From a checkpoint of a small transformer trained on Wikipedia.
Size: 15 layers, width 96, 3 heads of 32, MLP 384 GELU, 2.17M parameters.
Architecture: LayerNorm before each block, learned and rotary positions, biases, untied embeddings, attention and MLP in parallel, capped logits.
Each number is 128 + 32 x the weight over its row's rms, rounded and kept within 0 to 255. Layers, rows and columns count from 0. The size above them is the row's rms in percent of the matrix's.

# layer 7 MLP down, 96x384, rms 0.123, rows 0-53, columns 256-383
size [ 97 105  99 105 106  97  96 100  95  96 101 102  87 100  95 132  96 100 103 103  97  98 100 106  95  93 103 102 101  97 101 105  96 107  90  94 108  96 106  89 113 110 112  97 102 104 102 103  96  92  99  93 103 102]
[[144 139  79 128 154 179 150  61 163  93 194 170 124 191  70 173 124 157 121 196 110 105 126 130  24 157 118 143 113 127 171 152 147  69 138  79  83 167 123 163 103 116 150 148 182  90  85 117 137 110 105  66 146 130 108  84  48 104 141 121  98 127 145  93  86 130 147 121 114 109 132 142  84  88  49 122  82 121 117 174 185 106 108 135 192 134 160 129  99 182 160 102  92 136  69 118 192 150 131 146 104 186 153 169  98 128 104  86 199 151  81 115  85 113 113 108 124  94  59 126 162 129  69 152 128 110 116 103]
 [125 109 164 121 139 113 170 151 130 110 183 123 123 157 117 166 173 123  84 106 145 114 132 134 135  92  83 135 112 182 167 113  80 113 189 141 150  71  93  82 170 156 122 164 167 175 158 131 181 168  95 139 140 104 114 121 128 115 139 171  78 132 166 129 118 152 180  92 166 112  89 149  50 156 177 158 127 100 115 140 139 179 181  97 118  93 133 175  79 130 115 111 105 117  84 114  89 134 143 127 137  97  89  90 132 194 122  87 154  93 150 160 154  97  97 173 146  79 143 187 109 174 140 144 158 144 124 198]
 [141 127 201 146 188 158 208 138  78 134 133 157 138 142 125 117 133 166 117 124 133 158  88 161 116 108 112 121 132 150  71 157 148 138 141  83 114  83 147 129 116  48 149 126 170 180  71 154 161 178 173  85 134 131 100 197 137 146 185 156 165 125 158 169  83 166 143 124 110  98  95 158 120 176  90 131 110 157 126 183 116 192  81 149 132  67 122 108 161 166 140 142 101 123 156 121 124  98 198 109 158 153 139 184 183  95 154 134 155 139  65  73 101  88 121 190 169 136 169 154  81 173 130 171 187 138 139  70]
 [ 99 128 104  86 106  70 178 154 130 121 125  98 151 145 187 144 165 169 130 147 115 136 153 154 130 140 140 149 175 118 104 163  65 119 117 128 141  96  97 103 132 104  68 123 108 152 142 115 170  54 141 153 158 135 132 152 150 117 140 140 238 110 127 126  96 203 171 117 155 137 127 194 101 150 157 145 134 158 140 168 124 129 119 123 132 156 123 171 167  55 186 100  68 165 136 129 120 121  52 126 108 152 133 184 143 137 158 175 162  82 110 110 176 122 116 130 148  83 124 145  99 137 143 113 182  82  71 114]
 [134 140 136 154 191 163 191 149 132 134  74 128 131 141 133 111 100  97 174 108 112 149  91  91 137 158  92 157 133 155 137 117 163 126 163 126 191 115 139  88 139 145 155 132 119 137 134 167 169 180 158 122 143 130 163 166 171 129 139  92 161  78 110 181 120 136 122 146 178 183 124 186 116  81 125 104 135 141 108 113  85 139 141 126 160 135 201 147  67  72 156 121 214 135  62 145  93 116 148 139 103 166 109 134 116 141 181  98 105 125 162 104 134 110 150 141  90 101 152  96 133 103 122 102 135 120  86  90]
 [137 144 145 140  96 114 121 162 185 125  89 108 156 107 168 183 175 103 118 194 124 131 105 126  86 105 157 156 198 121  26  95 105 160 127 132  87 157 127  88 151 110 117 110 107 100 192 156 179 106 155 125 137 129 132  64 136 138 173 187 110 159 131 168 130 192 107  69 112  72  91 127 104  95  69 118 125 138 154 122 163 113 183  84 144 153 108 153  95 124 129 135 137 175 110 138 157 147 139 135 109 135 169 129 205 137 177  95 135 145 115 118 142  99 159 158 169 147 167 146 121 162 137 136 148 131 135  91]
 [123  74 170 138 114 156 116 104 162 138 114  56 123 170 131 144  82  98 138 147 102 104 149 134 122 103 213 112 132 165 107 130 110  74 126  68 173 116 147 132 117 108 156 199 145 136 106 130 105 118 142 174 109 106 225  85 127 117 100 148  68 113 194 126  88 131 103  77 148 125 171  83 169 100  93 123 108 140 147 107 148 102 145  68  81 244  96 182 155 103 110  66  65  79 172  88 150 174 144  96 144  60 139 121 164 158 118 125 185 114  91 153 150 166  90 193 156 140 165 124 101 130 147 157  76 161 124  81]
 [174 132 133 122 130 115 142 123  87 136 151  91  85 136 130 115 108 120 101 118 126 179 153 123 131 133 145 135  58 160 154 143 180 108  82 149 121 102 125 131 159 123 148 101 142  75 160 101 133 113  73 140 147  72 100 175  83 120 133  43 139 119 121 152 159 120 170  98 135 156 177 108 153 194 114  94 129  82 101  67 120 128  58 133 100 137 102 142 118  88 172 119 135 126 159  88 152 159 113  66 108 163 112  92  99  98 122 143 155  73 111 138  89 118 145 114 124 138 154 133 118 138 149  95 122 144 145 133]
 [112 173 141 102 129 157 127 114 153 158 123 150 165 119 141 127 163 166 182 126 133 133 109 205 122 105 119 117 110 163 181 180  91 177 171 134 148 175 176 126 119 181 103 127  77 128 125  77 170  88  68 173 142 177  88 141 101 129 142 139 126 138 133  95 141  93 141 116  98  95  97 157 122 183 107 147 144 118 174 109 137 111 158 106 111 123 144 163 134 168 137  86  84  86  79 106 120 119 112  73 148 127 137 136 168 128 116  93 168  80 138 110 170 125 193 169 143 141 118 133 118 187  87  60 104 132 159 104]
 [186  87 104  91 129 165 135 120 128 111 126 156 101 174 204 145 175 129 142  91 157 109 127 239 163  98 161 116 151 132 161 124 128 119 167  93 161 110  31  67  94 122 136 165 113 111  79 148 208 195 133 222 130 155 121  89 134 174  85 126 112 120 144 160 138 149 104 178 146 148 168  67  86 161 116 135 200 114  87 110 132 113 140 173 117 122 138 160 129 138  98 179  69 124 175 155 115 135  89 118 125 120 128 102 143 129 153 155 151 151 186 138 133 137 152  63 114 158 120  93 137 173 128 104 116 188 137 141]
 [143 138 130 128  96 122 140 171 138  93 138 137 154 141  50 129 124 137 109 159 106 137 165 173  85 149 109 223 166 179 155 165 127 151 121 137 114 120 119 189 155 178 166 125 137 137 156 105 139 111  77 111 110 147  85 163 114 132 183 170 140 120  97 116 151  67  67 130 166 161 113  90 122 201 111 131 122 103 111 115 137 136 131  76 128  99 183 138 160 110 158 111 141 124 142 239 118 154 111  84 139 157 104 126 129 130  95  88 129 166  91 158 142 139 132 104 111  95 119 124 131 141 200 136 121 118 149 127]
 [120 162 106 108 150 126  88 115 131  83 139 145  83 133 181 125 121 147 107 124 125  84  98 140 119 127 154 109 115  99 145 101 138 100 173 154  97 150  83  79 137 123 147 128 128  55 168  80 117 199 179 117 141 133 121 105 165 140 147 153 113 115  87 147 135 142 100 117  74 149 172 161  48 102  81 145  99 181 161  82 174 129 135 120  93  56 126 117 123 154 109 140 210 120 126 178 134 150 133 173 147 182 106 164 155 112 161 140 154 141 158 113 111  54  92 146 135 122 127  92 127  67 140 169 153 169 104 125]
 [ 96 114 118 139  81 149  78  53 199 111 157 134  95 180 130 124  96 106 105 139 126  86 109 173 100 162 114 120 116 155 156  86 129 152  61 135  97  77 109 130  28 114 116 173  93 118  70 143 147 145  89 128 114 121  97  94 128 136  90 123 171 141 107 141 117 143 105 125  45 160 166 106 117 181  72  95 150  82 169 137 165  87 100 124  61  97 165 110  94 114  88 148 174 113 119  83 123 102  95 121 112 147 145 148 115 156 111 169 123 147  86 114 124 131 131 108  85 155 227 140 162 100 111 187 152 122  90 158]
 [121 184 114 130 131 168 124 171 125 158 102 108 120 112 111 128 101 114 119 133 162 125  95 106 167 184 134  97 120 152 102 143 178 206 159 105 138 136 164  94 160 145 162 108 145 142 117 125 122 119 116  99 159 185 119  98 153 111 110  92 118 120 113  73 184 125  61 147 146 176 118 119 143 158 180 158  91 176  80 121 143 109 172  88 150 169 191 111 120 171  69 140 125 166 107 105  39  83  95 149 116 153 144  77  81 164 132 165  61 141 100 117  95 117 124 133 119 123  74 171 153 134 115 118 142  97 173 132]
 [146 155 138 103  78 103 104  98 159 133 109 155 137 104 173 123 157 142 114  65 185 114 114  69 111 188 125 111  97 139 154 108 106  93 153  87 119 182 156 108 105 121 127 138 190 152 144 133 189 143 132 121 136 125 112 122  90 108 146 117 122 123 159 103 147 124 170 110  90  81  80 125 132 170 121  92 147 173 117 138 138 129 157 123 149 115 137 140 166 151 124 128 233 143 127  85 116 117 123  64 156  86 120 148 102  77 168 106 143 134 114 120 160  86 124 115  91  98 122 116 117 115 126 153 163 120 130 137]
 [133 139 142 149 157 145  75 114 191 177 143 149  81 102  92 129 156 144 146  98 127 139 163  69  97 128 139 150  86 133 170 158 145 151 151 144 126 162 177 107 137 170 173 100 117  92  95 133 224 206 177 153 124 143 163 152 130 180  92  93 104 153 150 131 169 128 127 144 123 116 146  53 148 115 155 145 157 108 158 152 132 138 152 170 134 114 166  89 176 172 104 163 207 133  96 137  93  96 160 112 125 158 158 172  99 155 143 151 199 171 151 124 111 147 211 158 138 106 141 141 145 117 135 129 120 183 157 112]
 [149 169 157 160 166 129 143 167 210 121 147 125  56 125 135 106 170 111 137  52 118 125 113  81 142  99 115  84 166  94 158 141  60  92 138 179 118 102 133 182 175  91 161 178 123  98 105 111  79  97 165 101 183 114 121 108 110 126 167 145  90 118 118  99 181 165 115 125 120  99  73 213 107 128 142 157 162 150 154 181 169 117 123 137 104  87  58 156 148 125 150 166 160 160 109  75  87 106 134 166 114 206 122 127 105 160 130 127  74 162 106 140 111 161  90 123 111 128 169 143 169 120  90  94 126 140 133 136]
 [135 114  52 145  84 114 126 116 152  93  90 241 173 198 130  75 153 108 117 113 107  67 125 140 179 127 152 140 155 160  78 133 103 138 100 202 102  93 130 133 104  89 157  36 208 156 140 124 146 142 125 139 148 117 116  94 129 144 103 118 159 163 118 126 153 107 113  85 155 135  80 139 147 156  91 187 108 146 114 124 113 106 157 101 130 142 149 102 171 118 104 130  74 100 132  90  67 149 129 139 156  99  93 123  77  96 152 140  70 172 155 174 156 161 136 134 135 130 100  82 163 146 152 119 145 137 134 139]
 [182 174 211 148 106 133 121 168 123 145 177  67 135  99 120 140 135 175  85 172 145 179 138 113 156  55 155  98 140 101 132 141 123 107 136  77 170 144 127 123 156 178  94 104  83 144 113 147 108  43 112 133 161 141 170  91 181 149 123 125 109 126 138 117 201 155 162 111 188  94 123 130 120 145  95 158 145 115 109 142 166 133  82 218 116 159  96 154  91 109 127  82 167 165 146 105 141 182 120 116 183 130 183 134 160 182 107 116 166 112 140 123  81 138 115 168 130 131 165 155  99 149 173 112 136 160 162 166]
 [146  85  97 112  95 122 102 115 106 154 147  84 174 171 102 136  97 104 163 114 110 138 118 168 145 138 155 166 171  77 135  41 150 125  59 115 100 124 118  89 148 147 113 116 165 109 148 191 138 106  82 153 122 176 119 101 111 130 170  91 150 130 123  91  93  87 164 139 123 150 129  95 101 113  80 131 136 221  99 101 113  46 166 136 125 166  73  88 175 128 123  93 127 114  74 114  99 160 101 125  91 119 149  63 100  83  69 115 138 125 131 137 145 130  67 124 150 146 107  80 156 143 114  85 110 177 135 129]
 [ 79 114 162 139 101 179 106 130 114 138 103  38  69 140 127 195  90 134 162 125 171 124  80 135 142  58 119 149 112 171 182 168  30 119 118 162 172 133 116 118 139 102 113 141 123 107 154 165 121 150  96 106 148 151 166 149 104 106  86 147 108 148 164 146 162 133 165 112  87 125 115 138 195 169 136 150 201 148 110 165 134 174 111 112 109  64 115 114 130 127  93  87 100 142 137  90 127 139 110 119 127 127 128 120  97 143 140 154 170 111 136 107  93  84 100 129 134 195 130 145 151 215 122  76 132 125 116 177]
 [115 150 108  77 145  61 134 183 124  95 118 124  87 126 127  99 129 171 104 131 132 181 149  49 153 143 118 148 149 136 128 111 137 120  47 133 126 112 174 177 154 115 133 103 172 185 141 111 111  97 168  46 151 129 121 140 110 138  95 147 136 131 100 142 107 116 137 143 154 120 110 154  86 144  62 129  72  95 156 197 115 126 167 117 146 176 152 119 144  73 120 128  82 203 144  90 156 102 101 136 105 189  70 137 115 167 150  95 122  85  80  92 107 106 101 106  76 114 183 129 148 109 114 138 142 110  83 140]
 [100 121  77 133 137 181  82  85 112 137  89 164 109 130 125 131 108 143 114 106 132 121 131  85 131  87  82 108 128 121  92 134 101 109 111 146 116 134  90 152 153  85  93  88 155 137 144  83 135 176 134  95 124  85 133 109 184 153 121 135 170  86 122 113 115 159 155 161 122 160 146 162  87 181 129 117 123 118 140 128 118 165 120 155 137 136  66 109  25 143 162 110 116 113  58  83 184 110 175  91  95 126 133  92 105  98 129 107 125 134 137 112  73 130 171  95 151 124 124  33 130 104 130 145  81 149 109 147]
 [102 126  53 104  92 130 103 114  96 143 143  54 181 206 156 124  87 124 122 167  92  94 164 132 146 125 112 206 128 148  93 157 132 121 159 127 170 112  99 143 115 150 125 128 171 156 188 121 152 148 141 122 145 154 147 109 118 163 122 111 154 141 127 173 143 132 148 188 169 153 107 129 157  46 154 147 155  75 120 100 156 113 103 132 128 181 127 216 163 101 167 115  85 105 171 102 209  89 169  99 152 102 122  95 118 148 108 142 149 112 113 133 139 165 184 174 109  95 192 123 151  96  96 122 123 148 154 130]
 [144 103 118 148 129 116 108  90  98 115 157 116 127  89  95 112  90  77 103 184 126  96 175  95 160 115  60 138 159 117 121  86 166 156 119 104  94 120 113 152 153  66 161 174 112 112 105  76 123 146  98  61 156 232 145  83 128 107  92  95 162 140 134 113  74 165 100 188  77 136 111 186  99 122 170 119 108 122 108 116 173 103 117 110 122  55 118 164  95 130 136 156  57  92 158 154 137  96 132 128 116  99 134  97 119 133  90 132  91 120 170 172 121 123 117 100  67  79 148 112 190 142 131  71 150 183 118 145]
 [108 124 167 168 157 160 118 109 114  95  83 177 141 128  73 109 137 197 169 116  68  97 110 119 121 161 126 126  95 208 126  98 197 125 161  99 200  92 156 174  99 142 146  72 115  81  85 143 116 158 152  87 117  84 145 118 128 154 103 105 100 161 152 120 195 129 169 102 142 150 146 105 147 152 136 125 148  99 155 113 185 104 134  61 188 165 136 138 164 146 146 138 121 123 118 187 110 126 137  91 125 139  94 154  94 167 126  88 206  67 166 127 191 104 156 158 181  70  59 183 124 127 139 103  54 128  63 134]
 [145  90 109 134  72 116 103 125 146 120 163 179 124 106 181 135 167  95 104 108 103 136 176 149 207 128 142 114 125 129 179 131 167  91 131 159 156 116 116  87  93 166 125 147  93 114 139  98 159  87 152 109 105 129 119 149  62 127 159 119  96  95  73  76  77  89  97 150 133 136 150 114 123 132 115  82  91 175 176 129  97  65 175 129  79 127 198 141 139 153 112 143 146 145 124 151 113 102 130 113 132  53 150 153 140 159  84 155 130 125 128 104 215 130 162 107 146 117 116 164 114 102  87  62 124 104 135 168]
 [ 80 156 138  96  98 110 156 102 134 151 144  99 136 143 124 147  86 129 153  84 160 159 125 104 104 121 151 163 126  70 183 154 124 120 214 116  78 176 165 101 149 137  87  77 148 158 143 137 142 157  87 205 159  66 122 177 121 102 116 148 155 128 110 128 133  91  63  93 119 124 137  34 162 128 142 133  91  79 130 123 114 182 129 194 149 179 102 114  90 111 187 100 116 161  86 108 174  95 131 120 127 167 146 138 105 153 157 151 139 169  96 101 149 102 166 110 150  93 185 123 159 179 136 152  97 107 150 142]
 [154 147 167 161  96  85 201 107 103 116 100 122 123 141  94 156 155 134 161 114 139 120 177 107 116 129 136  83 171 158 120 181 134 104 123 135 160 166  47  86 111 117 111 105 162 118 158 145  37 131 134 152 120 198 105  94 137 140  90 160 124 105 152 163  77 146  98  85 145 160 131 115 106 107 138 109 138 175 159 171  98 142 106 126 105  62  80 147 141 123  98 146 152  87 202 121 202 148 137  87 135  77 143 168 125 115 131 113 194 207 145 152 125 123  85  69 117 126 150 149 100 117 157  35 152 120 164 102]
 [115 125 118 147 124 100 139 116 133 128 119 176 107 124 135 112  95 123 148 101 136 102 121  83  55 151 111  57 146 176 173 132 140  99 126 155 145 122 104 105 136 113 139 123 136  97  77 117  53  97 134 191 158 105  89 148 148 158 162 182  92 116 111 140 144 134  81 107  96  76  90 138 163  78  78 114 102 116 148 119 121 104 158  81 168 154 119 143 110  89 124 130 139  66 172 118  49 110 106 131  57 117  81 112 109  96 150 119 118 147 125 119  95 142 134 125 105 157  68 206 154 136  97  83 201 123  80  84]
 [167 138 158  96 122 131  94 138 116 146 136 104 148  98 187 119 126 172 119 174 100 139 107 114 198  83 140 164 140 103 185 123 101 150 104 133 190 143 122 134 167 155 143 169  67 158 164 109 127 155 142 117 158 128 166 111 161 145  67 141  58  91 196 109 164 142 148 163 151 165 118 127  93  81 129 138 118 112 142 130  90 129 124 128 111 115 117 149 169 115  94  57 181 138  83 115 136 143 133 148 131 105  93 123 131 179 100 133 193 155 154 159 145 137 124  86 179 160 151 141 112 140 148  60 127 157 155  93]
 [146  65 144 107 130 107 159 161 108 123  85 117 142 144 113 121 141 111 134 114  85 124  93 149 117 170 117 173  73 137  47 171 131 118  89 125 100 111 144 126 112  64 112  97 124 163 157  57 143 127 124 109 130 126 158 143 127 113 110 155 172 134 140 163 165 149 112 174 176 116 162 181 150 123  82 148  92 119 101 122 128 115  78 108 164 116 110 129  99 168 103 126  88 213  72 158 141 105 143 148 106  79 125 143 127  41 141 142 166 132 120 165 113 199  96 131 120 191  83 169 135 154  76 189 129 120 129 123]
 [117 157 110 130 117 185 159 156 151 150 171  86 151  99  98 134 189 154 141 172 171 132 141  78 125 115 141 106 133 140 213 125 120 151  62 163  97 150 155  75 122 152 114  78 100 124 122 174 114 119 124 132 125 113 118 101  99  77 189 107 144 165 138 103 138 144 124  85  99 153 157 159 124  87 193 120 140 109 161 121 161 100 162 150 132 145 153  68  69  76  93 154 134 151  91 164 145 123 115 190  64 123 145 162 112 114 113 112 179 136 126  82 162 114 139  99  92  59 187 173 144 121 151 117  92 128 113 101]
 [159 143  95 180 125 150 102 102 130 155 122 153 123  91 115 145 120 143  64 117 141  99 145 207 112 135 199 156 101 190 161 134 108  59 147 125  75 146 145 144 153 160 193 141 171 130 141  98  93 146 132 149 110 116 104 167 106 107 131 109 186 169 102  80 106 103  75 118 115 132 144  52 140 125 169 163 148 160 140 149 186 143 187 159  75 108  99 114 180 182 130 176 119 128 127  98 127 150 129  50 108 131  89 119  73 118  99 119 136 164 112 109 169 114  80 101 103 126 117 107 155 108 123 134 122 108 141 161]
 [ 83 111 143 146 120 138  81 110  97 128 164  71 118 121 108 144 127  76 103 190  96  73  97 107  72 129 143 118  98  99  85 153  72 162 104 104 128  88 117 113 101 111  32 132  69 148 176  94 144 181 163 126 107  88 128 118 140 168  81  84  81 144 102 163 128 146 162 105 142 143 173  62 132  99 172 125 128 115 130  78 114  84  59 159 112 132  90 177 113 151 119 150  77 153 105  99 115  60 185 154 131 111 118 164  84 162 121 150 110 160 144 114 125 184 152 151 120  79 119 139 124 136 107 160 153 108 164 168]
 [148 125 163  65 121  69 135 146 132 116 135 103 157 127 161  76 118 140  80 151 116 132 140 215 135 117 117 167  99 140 127  94 142 137 143  90 118 124 126 174  74  96  69 155 103 107 162 145  79 100  82 180 152 115  67 159 148 173 103 182  93 169 116 136  81 105 101 108 128 106 114 143 150  81  77  77  89 121 107 173 161 179 162 123 108 126 143 109 109 176 165 140 105 124 108  98  97 148 152 129 118 116 138 177  76 178  65 129 134 107 103 130 167 168 111 137 161 135 150 168 150  85 106 140 167 133 130 136]
 [116 155 130 118 162 170 111 100 117 148  88 134 192 175 117 135 120 143 157  47 147 124 112 148 115 168 134  94 147 135 171 101  98 190  97 152 147 118 132 127 134 106  73  99 129 129  87 153 116 126 154 147 138 194 130 136 104 112 107 135 174 131 119 139 122 159  79  73 140 184 125 120 116 154 140 122 102 158 147 112  81  99  93 159 208 200 153 208  76  80 117 148  76  52 170 147 148 128 154  51 212 122 121 129 144 169 162 137 114 128 107 118 102 133 170 113 196 150  95 119  98 110 157 136 105 107 108 179]
 [109  76 103 136 148 158  93 148 117  58 112 167 136 111 146 155 117 121 126 102  89 172 127 159 128 141 119  80  89 155 146 116 137 161 101  99 121 129 149 154  82  94 129 134 131  93  72  50 140 129 133  57 126 143 185 177 128 165 117  86  82  98  82 109 137  95  97 143 145  97 131 178 112 115 118 140 128 151 127 121 157 209 152 109 142 121 159 120 144 117 136 120 135  52 136 146 138 128  65 151 133 131 158 127 109  87 162  80  99 157 156 137 106 122 125  86  95  88  72 138 119 158  73 112 158  64  75 132]
 [125 121 135 129 109  87  64 151 194 110 158 147 178 105  67 146 122 114  80  96 104  96 141 114 163 137 148  71 115 152 123 120 171 108 158  85  91 154 125  54 200 117  81  75 163 133 115 135 191 108 143 116 120  81 152 117 167 120 132 143 100 169 101 153 162 119 122 165 197 104 156 122 136 122 113 108 144 120  87 136 116  48  79 134 171 254 108 137  77 118 135  98 145 180 186 128 134 107 144  94 106  85 176 134  81 101 155 151 170 155 156 161 109  81 120  79 181 114 134 138 124 137 128  68 121 112 149  83]
 [136 108 170 119 115 133 117 106 129 113  71 161 101  87 159 146 143 139 136 100  66 116 154  55  80 145  95 111 156 110 136 115 142 163  69 161 172 101 148 146 102 126 136 169 120 130 161  72 147 192 121 179 102 179 124 113 142 175 142 137 136 131 156  55 103 147 104 112 123 103 121 101 139 174 168 124 180 169 142  71 155  85  97  65 180 143 181 131 161 158  66 121 163 108 109  81 119 111 199 121 135 114  97 112  83 138  97 185  74 130 104 107  86 105  98 100  98 114 139  91 161 129 122  90  94 120 112 126]
 [140 132 169 160 140 162 151 130 167 146 107 121 132 112  86 112 125  42 216 150 123 119 134 161  88 116  96 139  95 151 132 113 120 139 135 137 109 119 158 166 122  75 138 148  54  70  89 104 116 152 102 120 136 121 151 158  47 104 220 119 172 133 142 122 160  84 128 137 123 189 111 168 153 162 115 124 112  81  97  65 118 140 207 141  83 116 189 120 142 133  96 137 174 136 136 150  78 161 118 155 112 102 165 165 166 129  98  76  87 132 143 177 136 140  91  94  89 153  94 112 123  96 130 188 125 172 139 139]
 [152 106  72 142 133  77  85 150  96 147  91  97 105  99 110 157 150 102 133 112 137 101 132  68 126 118 130 132 136 135 105 122  87  89 189 114 154  83 148 102  83 100 170  61 125 109 153 129 254 149 136 139 121  90 143 160 110 121  57 103  66 139 122  80 182 144 164 193 137 135 138  96 116 140 169 145 186 170 137 117 153 123 134 117  98 130  81 120  99 145 122 153 146  98  67  70  98 125 165 141 140 120 103 140 139 123 134 190 127 114 106 131 162 129  62 130 209 203 148 148 135 170 118 156 105 131 130 153]
 [ 93  80 101 114 126  78 133 148 118 112  85  79 194 151 108 111 137  93 106  89  95 111 101 152 107  85 159 169 127  52 137 139 109 135 116 106 120  97  77  78 109  95 140 131 161 156 171 153 147 123 128 143 142 111 153 145 125 153 166 100 135 138 157 129 131  81  98 118 129 125  85  65 124  97 123 120 113 117 182 156 197 153  99 105 132  82 139 139  85 183  82 143 172 137 141 125 167 143 131 137 125 113  97 117 101 134 114 103  90 143 113 158  85 141 119  73  50  87 147 119 135 165 125 153 165 155 160 113]
 [103 164  92 105 138 150 169 137  63  64  93  80 136  80 136 111 114 104 137 128 137 175 207 168 129 151 124 137 147 138 108  97  95 190  69 160 136 120 132  94 109 163 118 197 123 116 139 118 122  73 135 136 112 177 111 146 144  71 185 102  76 113 105 118  98 150 155 160 128  56 161 168  96 145  71  67 100  81 109 145  98 179 172 156  47 125 140 113 167 125  93 122 140  40 127 105  91 144  65 170 135 148 109  86 189  97 118 159  87 128  93  99 100 145 131 150 115 167 108 157 125 120 175 113 128 122 155 108]
 [161 146 120 170 130 103  85 127 109  88 122 100 172 137 138  94 121 117 131 127 122 146 102 126 131 164 136  96 145  52 100 145 180 133 157  97  75 134 105 163  88 102 121 153 143 147 156 127  88  78 136 178 117  38  95 133 129  92 169 173  76 108 102 181 136 131  98  94 164 153  79 162 174  87 173 148 136 121 101 182 109  92  51  86  93 139 117  88 106  93 160 136 182 141 195 111 179  82 100 147 131 118 157 147 153  76 185 138 128  83 141 150 144 133 110 127 101 111  63  71 114 128 128 155 111 117 171 156]
 [113 105 147 130 100 124 114 118  97 156  84 130 149 156 146  81 116 143 129 103 108  96 109 150 105  99 109 122 103  70  53 126  97 146 144 150 118  68 160 129  98 117  84 142 118  73 162 126  49  75 112 107 126 122 120 141 124  86 110 162 136 115 133 196 144 133  87 183 134 108  99 130 147  74 131 123 134 137 137 168 112 183 131 129  81  83  87 145 116 129 122  81  54 101 109  82 142 122 129 118 134 145 147 121 155 107 131 196 102 179 124 144  99 128 110 125 183 122 153 121 143 103 128 198 165 118 165 118]
 [140 155  95 107 104 128  85 110  89 127 130 151  91 119 190 122 139 128 205 126  93 109 131  93 126 117 135  43 115 133 131 132 139  92  83 174 170 137 127  93 161  69 123  57 137 138 105 107 153 144  94 134 121 138 148 188  64 135 137 157 142 134 163 173  87  95 130 134  95  75 129 183 112 124 165 141 138 113 107 165 143  67 117 185 101 129 158 157 106 150 154 142  95 107 178 135 169  87 102 181 144 120 141 124 121 145 140 164 140 141 115 141  92  94 134 102 153 160 161 144 126 108  63 161 163 128 107 110]
 [157 144 158  97 123 123 182  89 114  82 132  87 189 166 143 121  91 135 122 105 146 150 132 140 117 141 147  72 126  30 121 126  87 136 150 159 111  87  76 148 196  92 152 152 139 153 133 185 129 116 116 207 118  54  78 124 139 140  78  53  98 149  89 142 103 138  63  81 122 107 147 148 155 128 145 144 130 131  97  90  76 108  71 162 147 186 163 113 143 119 171 142 114 106 141 159 156 127 122 129 143 111  58 163 203 121 144 137 102 138 205 132 140 138 120 117  95 124 126  88 177 178 103 136  88 142 123  83]
 [120 145 207 128  93 136 139 160  96 123 164 119  97 142 177 125  84  89 116 178  99 113 137 139 108 136 155 122 177 187 104 182  42 146 170 139 181 119 169 116 107 151 164  54 154 130 139 145 102  84 142 104 108 149 119 123 112  94 162 142 117  77 119 121 148  55 126 144 164 138 112 121 103 125 140 124 142 113 180 143 180 135 131 122  57 130 102 181 167 161  84 124  95 122 132 149 145 152  81 114 107 123 103 128  84 121 111 160 105 109 149 109 141 216 117 134 127 110 133 101 120  68 135 226  74 159 114 152]
 [150 123 128 141  77  67 158 115  58 117 188 105 103 110 168 113 110 118 181 130 164 108 158 109 169  89  97 179 142 115 103 161 128 194 145 109 124 161 137 119 125 111 143 159 174  89 159 109  85 154 123  97 159 126  55 148 163 122  85 138 104 103 135 203 137 145 106 137 110  56 157 122  91 125 150 171 113 137 114 133 139  66 176 145  95  73  81 132  78 159 149  91 140 252 147 156 135 131 134 154 106 126 149 108 108 152 171 158 137 151 106 190 115 114 152 162 108 129 145  89 121 133 121 164  87 137 134 150]
 [142 108 157 129 112 184 116 132 187 143  85 149  97 137 177 103 139 121  98 118 121 126 121 150 141 133 152 143  86 122  89 106 117 106 163  59 103 177 105 156  60 124 169  59 100 131 126  74 130 128 125 105  98  98 161 169 123  89  72 107 171  90 110  60  71 107 110  95 127 158 118  89 130  89 108 111 106 134 115 137 130 153 117 173  88  95 190 105 128 154 183  96 154 107 116 126  92 147 163 110 150 139 136 180 120 122 132 144 175 100 121 126 151 121 117 119 113 154 110 149 124  72 113 147 136 116 128 113]
 [116  69 122 165 128 107  80 152 132 118 167 194 115 157 146  99 124 174 131 130 127 103  68 128  92  93 124 153 114 108  92  79 151 139 129 107 119 194 224 100 102 116 148 110 104 127 147 138  92 138  73 136  94 160 102  70 112  84 137 128 220 136 135 139 113 114 162  84 151 167 160 111 146 132 185 172  82 149 131 109 144 174  72 142 132 165 139  94 123 182 183  74 207 121 112 199 102 106 168 149 138 146  84 148 130  80 118 140 139 145 116  84 101  79 138 146 110 131 126 100 127 145 160 126 115 142 206 133]
 [200 117 143 105  83 106  96 100 105 110 120 122 181 137 122 170 129 113 128 126 154 132 128 211 149 175 159 184 151 125 117 112 132 111 183 148 155 133 117 120 114 177 122 146 111 133 167 189 183 110 125 100 172  75 144 182  95  80 116 110 125 156 151 136 138 131 127 155 135 164 171 169  68  72 148 192 122 119 126  89  78 148 157 108 117 132 127  99  88 152 105  56 158  43 142 122 115 175 105 177 156 148 124  99 127 129 121  91 138 128  85 179 164 116  81 162  93 151 144  79 149 109 146 209 156 162 162 128]
 [107 145  90 122  91  90 190  95 108 133 139  96 102  74 183 138  71 131 117 165 121  83  66  55 126  95 121 152 105 111 120 123 135 100 141 119 140  79 157 180 120 145 111 128 119 177 111 149  49 156 175  93 122 111 182  86 170 158 146 132 132 140 122 160 164 123 144 130 160 150 132 117 167 126 171  88 169 121 157  77 147  72 134 153 136 166 117 100  91 117 131 108 197 127 133 162  42 106 102 153  80 172  46 136 121 137 130  85 111 119 133 105 111  96 141 152 153 177  69 108 137 107 155 128 102 117 115 130]]